From a checkpoint of a small transformer trained on Wikipedia: untied embeddings.
Each number is 128 + 24 x the weight over its row's rms, rounded and kept within 0 to 255. Layers, rows and columns count from 0. Numbers have three digits each. The size before them is the row's rms in percent of the matrix's.

# down: layer 4 MLP down (transposed), 832x320, rms 0.133, rows 266-385, columns 288-319
# gate: layer 4 MLP gate, 832x320, rms 0.14, rows 267-386, columns 288-319
# up: layer 4 MLP up, 832x320, rms 0.143, rows 267-386, columns 288-319
down266 097:101148135141088078145106098109112154128102162155146165119153176110093124122144157141153121143157
gate267 092:122134109101165142151153100156129079121127190091161085122126097095123104149097114143115137143108
up267 098:130113089135126124112113107133145072082093131145121130139116159148139127106124133120141150149124
down267 101:123143113133165142167155116158114107147132142141160137162145122173158130152131143124171128141113
gate268 099:154169115102138129111132113161130141154116158119118135162092116134141098115144116082137115127107
up268 100:166165137168185091155130121134168127158084128179146112121123132107111132154128146119106147118109
down268 087:152064105130132146094140131105116168149152111152119136075140151110154099122102143154080125138110
gate269 102:134132122108151128136161131144139122131100112126126104141105090182091100120137133133103105125114
up269 102:155094090099125089131163126150133152104160123107136119140100116073163139076126120131149147141113
down269 105:114151152116125138109135141136119138103099147110096123133118085125138155137126112108101113116142
gate270 108:130129101115133137141147130138120137090113100128120104135153131101079120140190143125157134174148
up270 100:171128094095131120072135108100095130118167109144155159096120151141111124145115094147149110125093
down270 105:148075158126132122118157145115143149116115139114130103132113120157116134095152075121166109141155
gate271 100:081139095044118116127143082170135150144144106093140086138171097103176118135092163138152124130142
up271 095:074143095114166085113138113136085107104085095160118131139184142147114121150123129146106116112150
down271 097:096148149080079155093107140153127134159168145158138181100135148155156136143106154132125143127140
gate272 092:113127119135097149129128102102090092144133066150100119162162135142139136093138118155162114134118
up272 090:161112142162135124123118139135120076139128122112146121101145093106122138165132099163152118137097
down272 098:171139140120119105136106156133155085080120157131174119140099151077089149142133153134093089117135
gate273 098:100131145102174126098127146123131121165139125129127112146109138116149156167120126109152107150155
up273 099:110140145126185152100104199113166131133159107153156138098144145120098122147108118151122106124101
down273 107:121146211073192097149120151114081130103126130128109149157095107138120092120121140120159169109104
gate274 106:138170092136095144159134121147109135141149112164147114110125134159142131099150129129132147056130
up274 103:143150119155102114133129130145170121135146150113126140117125123126143093146141092124179118126088
down274 108:137178134118127137129145114125125124095152141145095119142158126119134165140137137140085134105098
gate275 096:093125128102146092115119161133144151086122110159123160106122151120167122142139158168141079117125
up275 098:144139148111107108136142146094069144155134158171124126158176131102092160105127158106173169079147
down275 098:139103137136097139153128115162131161124137109124080163161108103142113153124141130094147141161150
gate276 100:140137124141151087160126095107151121091145108124141119126125128095138168153147158140126111166129
up276 096:123125129145118181182114100175128134113156120063119153087109139125118155143141149109144147157157
down276 099:158106086177150159127130129160145140156144096118092091088083143153122135121111140096123078149133
gate277 097:158103117131107112144185155151081131133152097147142112103128120142108123174101094142167135114130
up277 101:145117118116102158128082172131122128121125133097118196147055107128144116114132160129118156077150
down277 100:119112136121165153103127155095135140091127140121148138132091073087160152144150133142138116105158
gate278 108:154108143144122159114120120160106075125133092158123140110121172128165187074112125125132112150114
up278 103:117116138116129133119176140105169135124138146071144108176173154180127131151130185138174113154116
down278 106:111117097161133152122103123126151127159101112138095148125120158131124138125123107112078131139104
gate279 105:136097117095143086116154138150119155132131115173102110170145142065105127143083135137133143099141
up279 111:108123156167183134100122115082123143096112145117136137181168102192101161109141125124109143143105
down279 102:115126146110112107104115124123119150089119122115163117158105127103130111169108121127149136143132
gate280 096:071080151131136148147131099120091140165113133121158146095121125158098091128163100107115151147118
up280 093:132095158133138116140126092182136120164155143095134137144118127130085131101181109122100128125090
down280 089:149146081169120165171126130101122117109154096129121116114138113138127110140125136126156109140136
gate281 103:146122164090122141128109147151122129109118146149149127179143125154120144106150087118098157134108
up281 104:119117150088113122109126139118125071112122153126159116146173139145128136076095155115198119140128
down281 105:091146135090166143158152150130141131107155112144138155133156138161110138109116067099113119078125
gate282 107:156166124131155145131123158090131100144108176140125125152130149172154084152142157110094125142170
up282 098:162181151124132188094127134091107143119112093185132149145135108084125101148173078141115159111131
down282 105:106158118123117155121173120126141165113108085144169107145104151100089127135140153137107149131150
gate283 099:133100109097162130152129131083169092136149152125105137160119129123136097129146133145107101107157
up283 100:128119158122199155119184144103102167136121124120114131128105134092149110132174123150121130143161
down283 102:086135107150124146164093071146099130133149150104123083165117152117184143180122116156056152135149
gate284 102:139160100128147092146141085151138167118176129086123142136156136104088052149143148108100158105121
up284 101:124086127111142107167129140155110166141144127132107126117097128172100125117125145117116113113179
down284 105:135153113134131148123121125158105115146143121104103109134129166124157086106159103113111099104147
gate285 100:126129100163088142126148099156113149134108138153144126137141126126118153119133109129159124116113
up285 095:107143128147120139129128111128105141137095148134147108132135133107116131168113121154121136107090
down285 098:183155149134095087165119137118131090129123137161129192120105133087109158160138090147137123101099
gate286 098:131125121114134066127156125136128133146153104129099110141133136164126135120133097140133137114100
up286 102:116159172146126115138136114100151135081145150149135124146135144131148174130157140154172083127093
down286 105:110113090141144143195126128119101126106089125161090116177131154133091124101128124151152160151107
gate287 105:105134143102113113133115133097085115139134093110131113087105133138140113145090117146113159119170
up287 094:076114124110114131094186103122094098145110121129115141150122144143098137165134123173106102086147
down287 108:116138094101130090164133125113151096136095139133101165119146134170114119153130118166182127080136
gate288 096:143171138141114121115118136129143130123130151126145122127122130129140143125120083160120099136139
up288 087:119120095121092112071141127134102138138085123110138122124160154154171133150107124169149098086106
down288 091:104124136132131152124137160145159163129122133175095140147119139130081113104131141124142114086116
gate289 102:135135144102190160162136080149107126165133108132142114148151114132150130088085132136108114159121
up289 099:149120143183158149118144147140147115121133159105160150128125140110129142168164174160108078117104
down289 094:111119155151070098119140133120120139104118172112153143136111128127127152147107091115111146094121
gate290 094:139076109081113206139152147087139136159089132117125127123145108129135147162115141103130102096126
up290 094:115130111123126112154060111110142147146149098185123126144108142128117143147108136136125157173123
down290 093:144133140175110124146096101110113132086122159185085130152098103113150099149144111131151129116136
gate291 102:146181103127112111102105147153123131075099112132100140125091107135130116161120160147121110153118
up291 102:096165102125091147113149103139116150090127161127197125091093112087157138184101105104150120128131
down291 103:181158168108153102117151168140148145124149112138127164092136159160076139122119147135131124094122
gate292 103:128135107186091123144085121134168092179147125115107112159139142136175121145120153135160121138105
up292 103:143108152160130152135149137159109123161175134096086150163113098130109124094151107118146148155131
down292 099:089165111149153104112136137136138118151151109097127167114136131085095170173158120146097112170138
gate293 094:175117113135140161165089119134142120159132149127129169133155153125185143126101105147139145129116
up293 091:110088100181125115131119123138118166139118142143093102087136122158087092109135114117121110133176
down293 095:106139147122108144173125128149132126162151077126135111099137140145134097134140101133104144131076
gate294 104:118133124128094106109109145132138129149154122136116110115166124138092136132123147145157078074136
up294 098:105137163121127130118103120154168159166143137142120151121083194144121141108140145122112166109120
down294 105:117128151141122106127096119107074159133125134128203116121149142139128159080135081133086182152114
gate295 096:167137139112138118180157099139110133107120158125156129140133121115101159106140140121174109149124
up295 093:111079144176135098108123109123133109181155118125136141124124094122142143133126150143088107180131
down295 099:113106157117126120186094131116133086140154145154146088095090121153122106150127099107106148139096
gate296 104:111142113140078119125131119086099112141141173145114112099097171123118146140173137153145129135133
up296 100:102094115109108123129131096078146136115065116133131124133151135137198142123128123137138123103131
down296 105:137101156137098120123151117135107168135164112148122118132088084109153108129139099096142132089093
gate297 101:107162140156101092105144135113125110125156157127140137110123120149154134128145137190107184162111
up297 094:102140103139095142158166078137096135118152127125095071186174114096132164090136128138159105151132
down297 101:114158139175135141114157118160123124117110156109081130142188135119155126139131119127140113121137
gate298 098:131103075143150105135088162098117100080105075122103127115095195119100183131102168079130159154095
up298 102:152158129109119124187134109161132106148123103124136157130107126159152099159124144133127137142118
down298 101:143138124170103136147185142115103131157107104140152158076094130115112186101124110116127133128121
gate299 096:153120168135132146106146140133158167110124140134090123136120110133151089117103122101103122062176
up299 095:113091120121122159103161134090117166144121139131124107111153114121175130117147141079175139115124
down299 096:115145136099130117153157141130108060100123154121164181104108156123143160120141130117133146166138
gate300 102:110132143113132125124080138146087133126184111082134093120149115122130139133123146120178115118154
up300 100:120126111113117078126093119096136099121093119099113132101146122163152094096172126132146106173155
down300 102:143114142128128151115139119114128129163117156123134144094128134097145121165155119098124118100109
gate301 088:150087083122146123128150129159134137121095104130158146131126119109135122113112157149118130131122
up301 101:115139111128123061125174102098148041136101136147123119103141139119153140111114120136099149124115
down301 098:117161116155117147121128159100116171152151127069123159121127142119123141108089149085134133097126
gate302 107:190092113102120133113115175131134164113128128170180107116141119129160121164163102151155096106178
up302 099:101144115135173128141111147119078114132132065126154132139127116178124187129120130105128161107140
down302 104:170130121141099149145154169156109122116100162103127079145112153102138153132122115129142155134133
gate303 097:096091138141105137111105148123136126162151149141086153116069103132128106117098177113153138124157
up303 094:119127080110157135124127110136128155126083217144138133157098151102107137121113098115114108156126
down303 101:135132160145128163128158157167109189119152118125136094163115155108163142109131198123173126135104
gate304 096:133097101095158119152092149107125107156124115106160148139112132114118169110152105102129108126133
up304 099:126110125128127120162126129140099148146124139160115152105085115104095123118122117131144123156109
down304 102:124127110118182107123125161138139107125132101096104117127121151134100184135116164123129148146077
gate305 091:136134134121136125124144138150098111117111109140162156118157169142130152119094139124142118143116
up305 099:113144095115121129133101142106079135118136110133157118127132132129108135106120151104144135136114
down305 099:122119156084080133125128129137095124110122174132099127127160107112117091138135142120071134112108
gate306 090:145144175178096118117111114113110117146134122132098137168109143126131116131145154144108141150135
up306 086:118102117113129164110148151108125107102157112152098158155172099112136143128125146114091117152108
down306 091:108094138107069109114100132100145136144139128125182111130114175106140119149133104145096163141097
gate307 096:111095147138130157153140122119127118103083143079138101108105121077165072132108133082094100143116
up307 098:134127189078138092125125120127104108108134136127165131118134150139125109116145138093123136125139
down307 099:135121194094157125109154066108116130123142101123116118125096088134141067167103146131135127156124
gate308 100:155152167138117101121116116132147141113149168115117115139098131089110148097111105134141110147102
up308 097:094131099094055143102167143131093139149102146129156123146110107141102112125121120116114143138111
down308 103:060168106119112092103149113129100115142148151119160162089100135114101124128105109097130102120097
gate309 104:132195138140161139123123141121087139140119147124139152131168153148138092139094143122139116122115
up309 100:120083122131111110112077129148103148091120126079124130131114096180121049143144124112110138093107
down309 100:118129119110143144152152113129147144131120122098098113104157161132107129083145134134143156106106
gate310 095:126148125067123138133171128109110137132124132101121148108168154119120108136087119112152101158141
up310 091:141121124156131118093118127089124099124122136120155156150099082141113116159111100130107114142122
down310 100:113153144116135153114079106148119088127115163130111149124133140166161133147111148103161103094085
gate311 103:089150125113117141074145117146128132136088135122127137140162123171114129106097116107090122112112
up311 101:120140139129090129128060106090152132135135152110163136101094185129146140117192074132131130154182
down311 095:111082140150110128100134154111123137127140141137140124119088147144092164111106079155166101134181
gate312 094:137106140130137100097112116148179085165101158116154080086137124123112115144122123090176129133065
up312 090:135136127140188135134105149150164130073129176125157128133128100121123111104137083111114160171148
down312 095:164102129077150134120130112177146137122130157098158113116095132155121120121139155137150097130111
gate313 100:087118148140142136113145132081143136154162106125142120132087121121167135118138108075150127146158
up313 096:123150134099091119094109137158166152138131145103148135103147144153140119137153145145167127120100
down313 104:119129116117125076098134123105140130108115121146109154113163128128126154154137134099142114135120
gate314 103:124189138133143127111123135141088121178173123113141168117069159143109149074161086116151148120162
up314 103:138155157101131161118181126127125154149132118154133140125133111138153139102139136147131118127110
down314 103:077139082129157107127115132131147122142148142136116167133094112165104111167128135127167088104132
gate315 116:148165168100112151079133163163071140107082112101133161136127153099142114098121151073206145142130
up315 108:122162128179138142104103127122139100139117155136115167113148147151143162137139083152091120173112
down315 093:156146111163122118130108191163143115133124152116133142163149102154129140141126106127129147118111
gate316 089:120123127125100201113137146166104101120110135129139144157139146134147074171119151110130108103122
up316 093:106121130116134155141141156121140132148163138111148112113123135080122104151145145134116162137099
down316 095:173131086131139136158122119122110134107135117093137123119131139134129103153105104070150133138145
gate317 098:176125132126144136144148129123147089130149130119109153181106151150162125116126130098122084083133
up317 103:129076140133136122145110144131166114111116129111158145136113099139106154160141193131159134147105
down317 099:140149144146157168142194148094104118124142111103151101113131160114144085137117141135136120100106
gate318 108:117097130130074120110135156139092153117101126128120077110066127138111085137136122114139135145126
up318 116:119124144144110094123082149150103147117101114111088110178096115149180108119144120158094107110140
down318 103:139099089142124110123155112132122121150118137091117160153142132107132143176138151136123139117132
gate319 088:129107105106110124135122109099133100125131131091132163110096125089148142134134127138103091113075
up319 097:122115130108098083077115162087121122113128139127147133156146132153197119124162154082122117143126
down319 104:145173143094117137097122162119172137140090132126117131183119145155115131119119126131145109120126
gate320 096:090166142109115081096159097141068108076097108085104116081115108128096152137163128112116103083108
up320 100:112096101162154084157140138100144124131084130146152111114130157078103134136113187110069145090105
down320 099:113080098088132158132150129104133146088123108121148176189105176122128181139152116115108107111123
gate321 101:126127093117149174137128120108109122148154152143120152173170154101159121150130155141117126079119
up321 099:134129134140141102133105140118188178133130133144172131134079141187165146139093147148110136125137
down321 100:141146173138119081150121154138126105099126106111102094140085114131108154106120142119136164136111
gate322 105:078147183127161129123103146142141112143101101110148132115145100122125097164107139152125093098140
up322 099:081125150156131138088140123124108162124123122146090118108134129124150116146121135096094106162157
down322 099:114103113123083146126148130128155140126122120093129140127092150135171150102137127091107123096170
gate323 099:147150117088126053156103118144136116088088168119132175134154118133140138116125108120136109135128
up323 095:148147121111116110116136081119158140096127156168125114118146145140113129163137094081136110127108
down323 095:156158135176112145120122116103097154122153120137120120172131121099149151123107137167119142118128
gate324 104:143138113102110136121094148126110136090177158173155108122098134148121150167126129103133097095108
up324 095:120162086172125065121153113142132096146134127071154166155135115111146113120119101104110142122122
down324 096:125131163148115129128121125094109121114132132146122171121120153138129090119137066113107163138113
gate325 109:112162142118142114151132180170119120115099118122139130150123114168156141144158159121112113132099
up325 110:157095093159107122110126143131134145157123062168147083143117161156130162147103140123126106101143
down325 105:124104092148129115083130128140149108151143142058131144126155121165122130140121094166129140146156
gate326 097:135111131107110137120156175108131116111134172122131156145118139122127114109150093100120189123121
up326 097:126132156130145117149131145125086131161162102106107129152092146100137097091127129134114095149133
down326 100:124152157117131135126159146113199121157165096106117121146105121120138108132142114124133132125165
gate327 099:121159144168092152145138135077153106085084114143155128141120097139099101088170136132102161101103
up327 104:137173125145082152111179116123152119126110120108123120089150134120134140128166132141144134111082
down327 097:149100151142158103135136137118130113107118078107112124133123157114126129092150154082165101132151
gate328 086:096125122094157148129175159100125138117111174116090123130151161123157122116121079111123093093139
up328 092:070123121115109117120167133102135117122140117138108137152115147132169090089102129122158129097130
down328 090:150138113115112116119120117117122152122122129136117110111152116126114106166120124114138109093126
gate329 109:157132107129129132116094147103176099129110099104140065164132188115157100136124101127089114156120
up329 101:135127136075108142142180110135107133177127146125151116100111132119123078112118138116131138122134
down329 100:143188110130131105186123123130147101171152121105124116114114110115087124103131130076155106138129
gate330 104:134099129122120156153127123146095140142081151114156153139159110126132129122112125154100115139147
up330 098:141123131152142126120151138137154164124164098155166128140138147158111118153130134153096141098100
down330 107:135111143108182152168107118169105157076136108084148136145131122153141179121167106128144134097109
gate331 099:154166144143164135113166124135149136125092132152133142131130113151114109124117134132144144148120
up331 108:175139115165095085168120141133120123102118145118109154114130098103100144151150132100132104119109
down331 103:148136122099113130145097149154117120145132142163117094142140122141119099139108117087123128151147
gate332 100:134118156142142130109132107166153116103137084167142133132114119132083145078123108166154100108089
up332 101:113163087120128141113092118127124131131183078109157131109073136132082114081109113115158119183130
down332 105:092163093141087116147122121127118154137135105129143146115115153143135137145127165115135124129085
gate333 099:100106159069099137136109132086133135146108131107115107088090163141099118134147137116159148133142
up333 104:160101146137168146114105094088115140093117162138133155131129130110144135096124100136157125135135
down333 104:135125120121125146132132078121110164110077109108102139101130145052125150111096099127153099129131
gate334 098:150132128099119092102096123119140136111144155131118132125083125134131100154154104181124139133119
up334 094:148133118126102163113110128128137136168094109115113172133117120091096115122105140120134115074136
down334 094:142087154117150109149129162118138138103102104172161125114079088161133080130137098125089167147115
gate335 092:139144145111143137121120109124096112122124114161169106162162096144116117094088126083105144123133
up335 104:153141143139135147087097151132151144105129107127156156095157117118110146138137142133155166158081
down335 096:110094103118159125150146168078116131108123099114112143101136139100088109138171142163078116157136
gate336 097:082154129130138162126124135102118123129153126129150135161128159149109129141108085100138131133143
up336 092:127130146121071079144106149099159131112127187130096118143104141113119137104134142146169132121096
down336 098:115134145126154084100129136125152169106101132141144124148142106111134136134151110160146153154100
gate337 096:128135120120160168142134156139157115145130115127160148089103135137121091147140155112145133149106
up337 100:128143134156128132142136155143128116120079132105164110112149071138145114106183146107109188126129
down337 101:149137116149116168148132103162099165159105143119115139112145116175132099138144129132100105154129
gate338 093:142146149070138140148108104123080162165099109129165172108142134146139099148163133157119111114082
up338 090:117141087159128161077125137117145152115148152125132121119185134089147099119101130127101153126136
down338 095:130159136121137136094150140147119111154183129122132044177111104125116115139134104130152126098167
gate339 100:143122121142157128132143121120142165113144142130174128126118138144129110140111145121146119141087
up339 103:151123140136166161096113129093153146105120093163118121141127096130139110124130114123157096167143
down339 100:139125091119122176131170107171137116104127133120119160131145153166141101129118145091162107088139
gate340 094:147115148148090115144174150104137102124112122119108100161088123116120138173106129144097135123136
up340 095:126131117143140167173128087141085131131135131159118090099142135097146089157124121213129132126136
down340 096:129149140151165109130145132122122123149102120100115107128108113116148122118113084151137139102154
gate341 109:156131139141153125141129161177106157171143119119108186131127156118159165144129134145119147141144
up341 107:133130136088107118122088131122130149158108105108097108111118123131132177099145095148113105154140
down341 104:132135128114153127106117125074130132086110125098143067142137081132094150111134172136158119156142
gate342 094:113107172135117120167144113124132145124102121115121121088102186138138121153109092149132137115079
up342 101:149120126156155108097152129151102127120144084122090145098148102162098099117119122173094132146156
down342 098:165137120120090104110109162141108134122124124145112111146152097174113092106081118151122138165146
gate343 096:116117110143116144156137126128121142136124107120112109127109130111141120083119154116120082070145
up343 099:128094128141126129144156148102111153139131165099112130118138131133112155102167134153152124121125
down343 100:098168121144113133077125100157122143169109116116118139149139188151162117118133142156091126115130
gate344 096:137135154123103097106105116131097155118111120140116108133113123144135109088148145123108111138204
up344 099:154107066140176160144086115140137090153137077126124103134142131141110114177132083162096155176129
down344 105:108110136178146118116151135120152112146122153138096139086103154126131144114131109119103090104104
gate345 102:150083092116091091102096161124126097123095082081122129158117127091142151182126119086101092146109
up345 100:151128116145105112126122078104147136134108109158130159102114131170114127092165121147124157132124
down345 096:124095135131166138110162169143137086117176119133121129151109144135114111137136131125116095148086
gate346 102:120128116122104140111152090146118117139161150136124146139141108157140113133091115116143121131141
up346 104:134095125096127156160129118132191112142121102134149140150158095126169106165136127113108074143122
down346 108:119144129132137158167158122155140083115123168106141116108129099170140118130142114131100132139144
gate347 097:112115133145139147139107145117125139076114130107105110111077140155144106136127169120125149158135
up347 092:144134146101109145086118133110154112113144121110093129076114142192149119126129137121134108133120
down347 100:107168129130138165121124118137115150108156170140158129107124135135146156159117074164133112124124
gate348 104:135111140122060100117123127147096092115131110130133143124084131116083119114159139069138129130105
up348 102:123096125145139134196136164148129158091145114112164129156159166082117127152087131103090162135156
down348 103:088124119123148116100114148094140140121129115089116165117123129152186132148141137141071149114135
gate349 103:123106163113107127112106129130090090104157178162127141211089131145139100128131144107180132108090
up349 096:100174120134115121122184120140133121087123153103173151120120150161129147165136127091110168073098
down349 103:079134108168097168152106111124108129134130120149149172120112150156111145118113163115134139105109
gate350 099:109108133118173158159168115146116151056132142130112152097125151120105210134121110195121102099152
up350 100:132119100117162124159121132114139128110100114164126074126162109105121119100142086116126129104117
down350 101:117088131129153135154120105103123147129105106159110141111149140107130120142122100140125128069128
gate351 093:153139122100152108153099115129102165116107093093112111125116178128168155145148091144146140122102
up351 100:130122107101120103121124143149135115185125156100146118096100118172126128086126105091129133137102
down351 097:138109139123137115126143139116120137137096095121126066135089087150116117149117133139090148140125
gate352 096:168108112113149117119116143121129154093084107100112135113161091138086139125111174086107120088168
up352 093:103163139174113084099088150114130113165123140152140090136113094106154088159122112115172153126125
down352 094:104125135096130114130142136096150120146124130119132107137103169104113100119161114126087166139169
gate353 094:118126130104098146133152091135094107082149110148125147145132114143116139100116109103144134152160
up353 106:131098152105111151103132078110115127118106173107155123109122118109103106217172175108125148146108
down353 108:139125132100150096171101143140141147147127096112141116145121155109130162130106177134164105150168
gate354 098:118151182159121148149097093184138140111087151140137102092137110121118118130060147137116123154127
up354 101:130110146127141136107125128149136129147171116195125097144110134126114101092105148085116165096142
down354 100:140069137135114126127156070158156114110105109133125127141169145110118083118172172061108146097124
gate355 094:110116099131110131121190119092140098135120136071085144158118132107091169158137136118107099108157
up355 102:164097116136126124144105112131134115124109147136132179165153109154115121117083173114112082137140
down355 097:129142122132145139142178147093108147164110118120101146132182184091131106140132122132163100140162
gate356 092:185097158128120098120151133149130127156146117126148087143142103136155133141162149141090138088178
up356 091:150170091131090125131115122125129145147091117115154145142134150131122133145135137112139111089131
down356 093:113137138142127119119163132154111145096095122100119117115119153139136147145142119167154110155089
gate357 101:163104151071125101107128085126141130138140129137110102145116164132123109130146160086153086149134
up357 104:115154112152126127179125144150160173142104155121144121139149127168150132146131144155137126110162
down357 099:135091127131144092149115093127110092114126108105131106123116141150123131159128124131084113095134
gate358 098:113136149123120112138152108122122118110167138095162121139116112169110146089165147157116184183111
up358 103:153133144125131108160117083112106129167152112100094099115128091162143087137100094123163104163108
down358 091:121114099118145145153146152157094134102156132104098111148140127135175123127127115116114084149132
gate359 098:153156124170166113128126154153146104147158149092170155119112165142127173136134102064150180097139
up359 096:135130137136128149120119135138125121099182088119138129118148116140113115165141171113149163129142
down359 108:129148136185137161121172107134168098141139147116113112127160133158144120173104114113110158102151
gate360 087:174181139112118127118126112166138146143147155148129142116143151195115113143118098129116138130147
up360 092:110122154125141132149083137123121133140088071099128124160131115119112098163109130099108135105131
down360 090:093088123124104137101154148122120138144106156122117182139173120126145163123147144150117100139104
gate361 100:111109162090133147162100145097145123119152163128134190115114118152126143071123133115169171117103
up361 106:110088156159153152107095133146114107110129143161084087140147122129097106146150126156107142112149
down361 104:108105134142118124093095128139139078125114080128157085105154144162150151171134164134111191116114
gate362 095:173127158159114161147079134116131138162157144130158137090116117145153097133085083140111094120137
up362 100:097186123079111140106149115148110155132147157118135144146108111184104098125133141161160099152143
down362 106:183105099148146102127089106144112141156122130098109127094122115069108106142135124132164078139111
gate363 095:123128075111133186135135134128081175152145138099092123087131122121122101107133125171154121089121
up363 099:122154127107156160113122122178146118143136118201103149082166155102135099142129097164119079110139
down363 096:127126090135162103161112131162188118153122115128131143159142151123142085125125156098149123152123
gate364 104:079089159154150127158125151133151130132153118171114137126121180103167133137122122128145147104132
up364 104:119125173105119154141157111136152132104132147116127138131135132091123109123102097143156137137143
down364 110:146110129126161119109153152150160156154142158113069109152131091172102102119164122138127127105112
gate365 109:144166139105159134151109108095118102061128119116111135087158114170197143106066116141116164106141
up365 101:136099136142086084133155135130107129155088131142118143130124147108127129108148122130123126088131
down365 101:136117137090094120127139113116120150095165097196163141146113091096177148129152128125168116114124
gate366 105:157107144083115129087150135173104108072158111139142135160143112137156126164103143122174114125113
up366 097:123136121157120164124128159148151150131115185111129146177130159143116132184115121110134110124150
down366 102:156100141132146110124121122136131127095115085130079100115122116094178115141132115124150118146125
gate367 110:095118142066147137144131132127128139127155121142143109091086164107168122108123121132114088139104
up367 099:142109058096139120125106115154147109140132148133115145127138195123145118138117080082173113165126
down367 101:136122122158074142128091100134139160139152109161104134153138164137151126108121076140100111116156
gate368 113:125117125141129126162130127151162117088105140110099099139138112108162131130083185136139131112082
up368 115:096123127144139122070112086107100109128163133178178117140103129134120118118147069132129143140180
down368 101:168187116107143112143114142128134110175126139130142143083111159125110129172134117132110099124107
gate369 094:141138134133144150067144154167113145140116139127091114098126151118146122161130135150124121137143
up369 101:108165133126160128116138145092114129096142155119119151070134156107132118127168146130128111124140
down369 100:086131148107115108182088149177162131108123105147132146090115132144158146123157119101129112155141
gate370 102:137121130120176080150081138119103114084111129126157115176152099139117130135086163125130077128130
up370 099:145133163155147156075131144122167157149173098124141105111130109156143135107144123118119127102125
down370 100:127137122130124129156165113150126152141163152157158091158136137156124099155129128167137123140161
gate371 109:158134138138118150106141161115112101114119119115095122097150133144137108157100143129112142172131
up371 100:093171180168134135135112113080130123089163113093134117128161115168156111110142132142096117119120
down371 109:103109111171179104091108139129104140119128138122100150133153096191155128140177209138124108118125
gate372 107:167161105131144120129107134155154092129103127110094135072131135154138102139109125108147117113108
up372 108:124170097162110114131130109103137143159146081129155133127108121121135126100126150138138102161169
down372 093:148110157102090109114131168128123124097120132139119135064126130112117103140102165176120097156116
gate373 104:105133133119131107104149099131113099073139139127150115122182144125132164119113118098110124124127
up373 097:156100142125119161149142138179171157121160147154146106145136126106135138155131106110104064136130
down373 096:107143103096131084083112115136132154110099136119154134063141044137115149134148103122134160161139
gate374 094:117129160111101122105146144142147094162149191162130159094098127132122136084127145177083129151127
up374 095:142143139122141122146153149145133148157127160149100200160128137141096126114117153133124178122147
down374 095:144187103117140139125116154111097098077097137142149125155175146148149145160097127118175135149102
gate375 097:155108147131116110123127116148131146133120160201120153183110123111147113140133134126129098160118
up375 103:144105115156139123106119124147135114164118154120171115120126142129125155113121126156155136124092
down375 098:105114121090135142111117111126130134117105163117111131115119116114158146132156155185129123130089
gate376 102:154145134099156111118092146148126139164175132087158151125102103149116107118131098059156101138157
up376 091:148138118128115121129102154118104158127139077141161106096135142110151176189077114128120115124151
down376 096:118117117118115173120112141093145100156123147146109161149160108110122104118127106109112117118080
gate377 090:158135140128114146127160155106149118136096132134146145150147123123130102140125156142110111176130
up377 093:151119112126159138104088141166136108144122169151153111093126096105141132149094126109166103095089
down377 086:124137117145135163120165132115132128106135111114154138075142123101119137153099123142130152143194
gate378 107:109073119147149106133105133179119107152106142156133090156090117140143092134074091154117152105095
up378 103:108106136110150089097089135113182136114138102105106143111125110160115144106126157098104125099115
down378 100:135131121096132127174122172143164099156142106129152131135114108119105124118143149111129137147122
gate379 100:112156094140123152120083111145149141165111120158144135127135091121155091165103068164138153146124
up379 106:090133150139104068166136107163081118127154100120103089107139103124115117133141113153081135128157
down379 107:137122125098129139146130125113143130149152091087144064142101173106144123120153134101179115123141
gate380 096:125145122127164161114149083105085120120165142168099127112162142106128119124133126095122149111126
up380 100:105157133099113117130112102109154173124125165111131099091119145118104110120146158116091125148112
down380 104:161115121126197117079138105118107160114125099119136105134118121129136138125104163096090140115155
gate381 103:148139128124151140117132107131129116183131159100152088127156125173139119134114120110119113149103
up381 100:165118106119141123129134116088087156135131165123139175139161099179129099126126100115122139092133
down381 093:119094127137094110103101122144140126105107108171146158091106095136150124133124125149096153170125
gate382 098:138145117131152194141117123112166130108123133155089126144120108135138133126155118150092140126109
up382 098:120129135156066136160105147178164122119095140136124156149095083105164098151103104130163141142127
down382 100:108137130116123160127128116120155125143124137180086150119158104128142148142165105164064151105156
gate383 103:136094097126097139142114072108142110112151155112144144130162098106126094127155153151134130124127
up383 097:101147156106129102097118126128136121173119134138135136140139123107142124099102168160113120149114
down383 107:130128127133107101165153120148171081124097151124140134132112153103107118092144171114104142144095
gate384 102:101151147087154145166144087154129107138081141136096107150151119125114100098124092154139149105188
up384 099:132117147146139110120075094124147142125086127140161142102134125132149156126099111062143107160130
down384 108:113132156163119110129136113100166116059107119112110145097120137101119138108129131145132145151128
gate385 099:104135086137085148163134114157140142118141155123150118125146115129159122151099119113103116151159
up385 107:133093127103114150135121133128123163107139103103080137164121146148143155157108144138154121120151
down385 103:123086099134088163112111126169097146129131159119121148118106113176123126135063110144145123092181
gate386 098:133123127105103130154124134136130116151156099131152121107079105142098101164097126164156181117107
up386 100:105108130115107151107118128141107092143132123119083071130113118064089129139144143122152142110098